Each number is 500 + 40 x the weight over its row's rms, rounded and kept within 0 to 999. Layers, rows and columns count from 0. Numbers have three digits each. The size before them is the row's rms in percent of the matrix's.

# down: layer 2 MLP down (transposed), 3072x768, rms 0.0345, rows 1623-1669, columns 192-255
# up: layer 2 MLP up, 3072x768, rms 0.0373, rows 1624-1669, columns 192-255
down1623 119:438525502507518521533494472474519467442479582531487469562496470492549504479484535540525557517502496461550431481433575554468515509505522494481544565483502538491491542398527534536429455444534504
up1624 112:459494539499537518520528523470485422477516553438506472542523493445508485517510507567493531481467523479532548484471478522467547552498484394515485444544538427467518516461484455525489535548459425
down1624 113:512458459522503443479506530503563509508467439503496542468448470557560477539460597551518495520546448453540487468466420527435472531540547532452459461540508518463502542488452464521545503511536567
up1625 118:497506450515498542463474567522496472435535551511452529507455477493503442537467520511528537505520516588497485514456509464492484453468520475474530481415420466577484547525486449468466471527474447
down1625 116:489461531507480441514493596536476562513546434429516493518568524501501478498482509512534416476458530492509509544506507454565423455483477473482446449496470545527524480513551421572535440549502493
up1626 023:412538515556522493538485561434455422481553447523512548535465509510521445520540506472463506459478534547544483449454570493453496565462410514519494454469544480493538513461480459407510443546524453
down1626 014:575531453549502451541478564473512532474468541599555463552502485535521497512492493491485501528493494483463606480446549461520488499592502515518550499522472461547456502538501445507502559515453576
up1627 106:478440577495554436544422452497516495504459513569532449459576528579550525485506495490522435465510536513569484488517462457528431502417479521508581518436533486493531458490446499488474569534493498
down1627 105:536566468483487526444536497520544414469562504496498493463485466492511508433562507529511481537445433510469505440488535511502531512510453492511440510484478514516480495500543487408539422512524420
up1628 025:455402497457484505538546513496556482557603478545469508490492514517542515550492472517482571507455521514447539514471592462402519495454467442534442502486506435578533539466461412371478529544496444
down1628 020:522483480492496414482524516515494524523378490471519513549519425461468511473495488500514522465542508467465486516593471521490510446559495492505495513486547543545455529465599540479512392484460572
up1629 134:469459522415490493504461533504547422564514488578438454442557523551619569502476465485505465488557493483482521535548518500554534517486453485592509491479499528480509463431506450520493490563454429
down1629 127:554498426475460525515439492464477503508540479469521484448553444456563497490488526443525497468531510462491508476519399459442472500503416543488478531449496479530513528480473506487488537484547475
up1630 023:441440495477574492519512474472481443503597486558523502493495506531501551541514481456452509439513556605494506577493444488500537494461464482589440459534483525440483528492514516419496455511473523
down1630 014:531562512510539426500462459434455552545409556537536494486553525453464486459518474555459549487525507496521469509563500514489441514515496565509519549507568583565476465481521559551395502449510553
up1631 111:500474399479459525462432487531504500516501483434448515491480552454430461457505481574503477520499513610548522491498525473505533450520476459502528465457506439549521416534467431439475457484478458
down1631 114:474541484411520467486485540490504513520450438507490471479508504552517534574584477477501542473494500501478497557424543478504498508501431447498556465412543482479537502474516502548551470406437526
up1632 116:452490444530494481459538501505502438484495545525528470498531475535554509475423505560492489542544510518487490533515485459465549539455566468481504485480515472470580477560514473501502487524522443
down1632 116:493445507545468469530533518441473478473429452472475526477542553481544423478538535483520524493493439486492541488410545504507575524471525499428525470522502590450521495537458484527522476482450503
up1633 024:402426456482483504524469521551476466497540476627518431511520537482536461508582503481452476536508499514508509509545488424375542455461437445563437508459434500503539514515485443474521519483521447
down1633 018:512529488580574470445563562478484516458510512488537507490403477501440452469489494478472519470480532539454546456507454487523471470545508509465508524519472518500503509444456589589528452471522505
up1634 064:485460516476520483475480543522446474514492583466474464462471448530475555469572482485535467479546437515553577601442503454477449515534518539514471484521511462482493476497530451440502468518528445
down1634 056:537561507446545444571537460461569520514560501456559472521440439526428482523485431478519597509509479463533544525474477514468550452513463509444521501405509540496462505483429505428496543564442460
up1635 113:484495490477524488580434524503481470500502555550492477465541596534487443436510462503464463527550510469444442569563546484474514522485483496571442546543497467542487537498504463513478463432589495
down1635 114:523499486514532415466554506525470564541484490551562460518522516500435411475508560515539490481485484496496465508522483493594532585524502478501450484551562500496442501523496595493456534506492438
up1636 113:456480524489533548527458462504494546419527549470546441495548484432534418515519558483531503500552474516457481526434473492512525461428547494548538520483477513439442449503577485505434575451543492
down1636 111:552502465466496494552481557540526525583457512402570555483500532507574528588463472544502514448552507477434512485493396462524548439536544484512460445514514505484474522483505461477520542480509574
up1637 024:451412499533427478548487472509522510537524532500436497505532543500501563480541519528466515452500428534464525593423494502497491513439506478459528476529516464551503487503501439458479540576525432
down1637 017:522522458506471461517486552502498534568507441453541502551527561524475463482450488483486536501519529523463520508549494511512514533510529412504434457517577502500451506536557513493492465455492524
up1638 117:500453517488458550455544515464543510506490500540524593463471459538462522490523494533561546554489561480464505492502482501498452490522472464489581467486464526517464444430477432442433477476549495
down1638 118:560463494523465521473454490517436479473467498479486445424575474480500479524487486440460495452473464507607504453507564457547583484459484508508524457469432459466512445554535493489510507419531544
up1639 041:434464560452492540576488559514480470479615539553551498468489502472490494470538491469512560513581527466471543544453529442464499433476565434496458465504469492486536528547520381479538516567493377
down1639 040:553576474508524438477520572455447585563486520431524470545410481509418489514505501522545474484438463478487493406565512504443475542489496443473491486504591462548500488484493507526472526465463482
up1640 106:486492545546546508550485481483482514467538540482448500479516509483504487456487500484528475548485434499530464555498470463470461514504463410524463535518509534520548518401468476486471488552518490
down1640 111:554513445460444481491533553463490471591484469439509470500526462514465530499489484503483541489520571508536507473506431496436471515470415568440446519468436517530478536509504540553535458514488463
up1641 096:520506493520462518492526509486469444406531524564516485437452513498417499491549460485451510513511543527418495538440487478563516470454562466489531518559478512520480521523491446473530503486480384
down1641 104:520444478476362529541450486441512604496574412473507503458525557492484485516448477448564420534511488478488509575548487484425496495527455487540523440421458557480503423516521446561435463520542524
up1642 038:446406464514472556545548521452559500523607528555506501500504535462531477447537564494510549477489543497516532491481533461499535478416512468488458486519485462497475501505442420440453496520452449
down1642 036:541495490530469483529479513543491555557507485495475467569470488551485521568448510477506471464478464498425540464578504446504521482511538460516462551477553489548473535502448533537552521431469450
up1643 116:407510560545486458468513502569451536496501497505520405520546560505543441509481485494533624482536525548555464477483556397405485516487580476442481499495520468421512547519491498450517445576474400
down1643 119:509580505504439488540505466476542498532529493509522553536538588460499531480539491483493475437527437526513487466578475444472457485534515504545574533425498420504467449516505505559526434556513500
up1644 108:475481490499497519461510471486542552539518463552432512561426455542487510470573484453495511589542461552513507501512553518560444429429499469483504471543484454452503588488530502501524517570508503
down1644 110:491491464425516513510556538466499548465503528512554571504501567466420618551467525476533491547512476571513573469564556464480553491472540470526521545476500494488527563539453496518539467459491480
up1645 104:486489497522529524480462499404535480460485486543527501532502440414478515471508489523492562459570471462612521513521460471489520582490572388524586433537495436454569454553456487421538507502517534
down1645 116:489490518526469498532494559473418484548421439514498472557495486494569434448490472511497497486521475516526524495566530508470526499480550557439517505520548423461485501477468544435514535468505528
up1646 121:461469438507448482466435516512503531514550508557477531520532519562490465544505400510475549528496591546486505486460501462554475426449528485481498530471457402514477443533634510502379524510523498
down1646 118:580456485546540505491444530520489454502527528478548543534462457502479556501442464523498460479599500497514524366482522560497479417570517449506498448494571443582447529498478460502474554513520497
up1647 023:460377561487459441566519481453482495471480553487477471526536450497552482546536482490509469521487483549483519513422475507429472485408490477518476477447495504545454497580477461424478510495506449
down1647 014:548520506470480510410428522449431549534450487514494497565537513467520445547459420564463435430522448505505505466553546442531509514459534510441490463443499561486477496466580451504444463428508540
up1648 114:488483510543452518481436506471485445441504517517507463472561467503491503475463446502441425473536457587569474535569463523463438452531530497587492536497486533507509506524447516485551542533565450
down1648 117:483542465509534419563473570510482488529490480499530463489515510535532417529549498545599552507533363451532515465423507553483541470523556540532509500470498422523564421557443503531525543468558541
up1649 107:496414474572463486518461447457501513503504474564568458506470474475491546461474490487464548552458490495589471464513467476493514497456460523450522501509489488479481531443478462432553512511472500
down1649 114:504516551479568482504517443440529490522501509515528498568474545539550508500507518482478490591496506539463485504507501546424513501516483477559434518575475557540503472445545477498577546464506566
up1650 102:518472503564528462459456544435555514546575538531530476531425459464542465490567545553515532641543495507523497521560522450457490397486488505554488444524451452457497457534518458486477473472478449
down1650 109:459504510450474503442509434582459531494489452523518496591510506460483529487535499457502467350495480509458618500473494526542486478528428472548533469501525541424522502480475458553486522509447569
up1651 113:484517493527486481578423496495424571484490584466514507476575489496488453551452550542468526512486528551516500440414537510490468457490451527557418538433430496491452597447483452460480464497525406
down1651 115:433453504555518470526453513527526518512528556508476480523457461551522508524527504483520524589515541518502513470502476501503531464434510472499484542457488415502567557434497491549414508488465462
up1652 124:494420541556477521547535552560542471497496466438446478484539543495539501514497550467518503505491517466545467440516517425542487505489438495518398500467491501450452500552551477500461521559542467
down1652 121:499557449493438499488524480485451517495519463614474473466468538511485467458580569592569560498538411594450574508501496526410568481514437564489512533469526523468476449500535474479488445452466485
up1653 112:464493443546518513541559498470506479422545490535463492413492494532473456488516522576536403537524496542524499539542470471503458430502441512521572550430522562502525415536480439487456539466609471
down1653 115:518527566479549554467492518512543453565501442473475559494516473593494518520467508489518430495508528490493467438473483520588453425500526462447481498417503476522450529549484471504544466484505481
up1654 120:461454485482483535464459580505530486561530496514458479533447536510511505458506482538480462464520562504393546461518447459516549470511476466482519482443470394486542512546498491476492465506514485
down1654 119:542500505598526463514520513529486572490499528454491501518483548518458546486489517526466499485501498471534534452478517526521489432503471471417542448486553439471503446562467456540577508509539453
up1655 103:477493465489570506510489526470461464505513494532550479423462486538505515496551492530599477483485518490557496513403452470520531448491547492513465491517455445461507553531486482478489448473488399
down1655 105:503443513484440593525513473508523457463511420475601510530484504565598484491461454517488475500529497475464539529542434560474513478530496483508528483485438567469457461476472526462527502579499577
up1656 110:470477492508457545446504523499502477506509570579556481521426512499449534479479496513531492556519496560561503496490567466471487536509515488555442476558536524536533459524517488411558522505506451
down1656 113:529460449398573493509520470451548528571525573517480528505474522508423513552553498428480546500520482564460505522494473476528517558472577488570444471423538450572495547517525502512487494484490488
up1657 027:432440513493413525509446485466532472516571452494528540475514463488519516495509505460469486517555494537512553497505463534456536485418517407524543455525467501492487490515509437467486503556522466
down1657 023:575474483467499463519492523498475524551420453472611496518433505451502523435480517510530470490455491461564499460525479509487530463497526458456506548490537435481509521472454524467406450423519561
up1658 124:386487505472445566489505492509546531527539459477445534448498567462512525531598440425426565486514438534444493475562573468456456478467505507489570479529448472491448492535614440496527573597497462
down1658 120:501481523496561518489444513459464523460513433516474538480502531554502485529489555482517513573464409463494512493492501528432549458498502551484511493489550499492596402496505497530456530510521465
up1659 126:468489494502503583439434541558456465494510510503560494586438513479469528474550510552543576479465538532520498444487535463408504537489522455506467479499488494434545565550484494484465461530558498
down1659 124:465516482589510532506496504452521470546554443442545439518493512529561477506466541537527441492500440466492538358492483509568468539492509586463525496483565488461537487502421481493582466489530444
up1660 114:445516428572484470515474484503500552469542504525525516542584486486427453514469510486439471522498520500507482508531483526459493432490455511546548528544515445480488457489560499480516516508557429
down1660 114:474508431473518533555515500552460503573464443485457519483573485521452561539484486481472545495491448467494585532489529520494476536566521455581525531530527498552435467458428477441495464525502480
up1661 025:409419497504451516488467524493434428442525546547560485513553498536531510492461477470556540473534529528496550511401520460445477519436502457484437430517550513455537543504564434453498488472527445
down1661 017:504474467534529521459552470464525505546511485477534474567498485401493494533536503463520501431459560468491445441563543488532470559502497444475540488444538453452490471489521540555461499423472498
up1662 022:459477549521530576498472484487491544559538517549555459529504487524457461496483512523494543484470525477547499557487532476528447480421447454516490488490513528486505524498477444412536523523520424
down1662 012:518532571504510428452500511582467523568433431435507492550562576499451534500552491466473494506502524418447489520586552510504401519521550534520470442486559470388499497569475470465503428481468549
up1663 114:480462471529434497470501431514546424472525545449486457485553433451574583567502458470419473520545539545474494485524546495480501480500501504498494418483538494543469476511481455475543534507478471
down1663 114:553534500496432486482482482513527454458481482476533496505529556503456561507483488586522485420483520529553478490502521456519484502477505476529496444495547529500508480480528499476554501494537497
up1664 029:408450516452503599430487467503525443450568471462512494506517548525556516517523492488432596511485523576469522497493520504520536462510504407512463501553482496534470504459499422426451510554551439
down1664 026:544527480506565432531448509513469559471435492496511477572499517469439502500460500531560472477569475548476545428568524438471529464583472531524451450543546491579462428529443580494509394481516409
up1665 122:456466475479454502438483496469496499480512463499578547497432513484459473578507479583423502550530551516490480535446544447483527507502430483504459448474458430529511526395499476507463515521496498
down1665 117:493500517453553499454520464470461535460499494459419550432539532567559399458590462428470436459505539433490556523550476485470544465530517477596480467450560522494486467444492551422477571517531483
up1666 139:482506489499484486474549484478517464530506498491528492494524520427499470566505496500564557513499480473634525427447499467435484515474475441516502453488447434502520500505526450465473500496467488
down1666 128:460564528437457508454501494586511539490518503540526458549518482535483505492498519432421467566510523518465513440494494485492505426555508486481551546513453615521455516476477501498466429558485459
up1667 022:545440546459451533516483482466510434473566588504511451513464495532525518493547438480491471512544468565518547557447511488498490437414580472544476486483471519488514497484478370474429518576521473
down1667 011:522578518556477510541535482515441440497427478513442452421468496487468528491491497501471454557514432550540498469462469545557550512562542544507523527506464526575489495467544417437517508506493468
up1668 101:495461448495499508492466482551401472526495571462567494416521478621550470472545467499463486494481452522491539526427499495466520468475496485569473490565560518456526455544479504413495442541527450
down1668 112:555559467473545415489484507527472460515475470420550493476444541476483448481438488506488553465504525521443501440426532513525511449548493485544498493484457467521497503513524553520495514564484496
up1669 124:497508499477482529438515464519496515424506544534531525576424499441531502514527571482488503494502535573438470500563530470440551434500479447521472565505514505520482469543493498457554469545405463
down1669 120:523495454527573497494530495460471442579522516472470467526495536476518485510529550472562562459477560495540564426558564525461509540466494548497448520459487480543455533568551489510529470486458584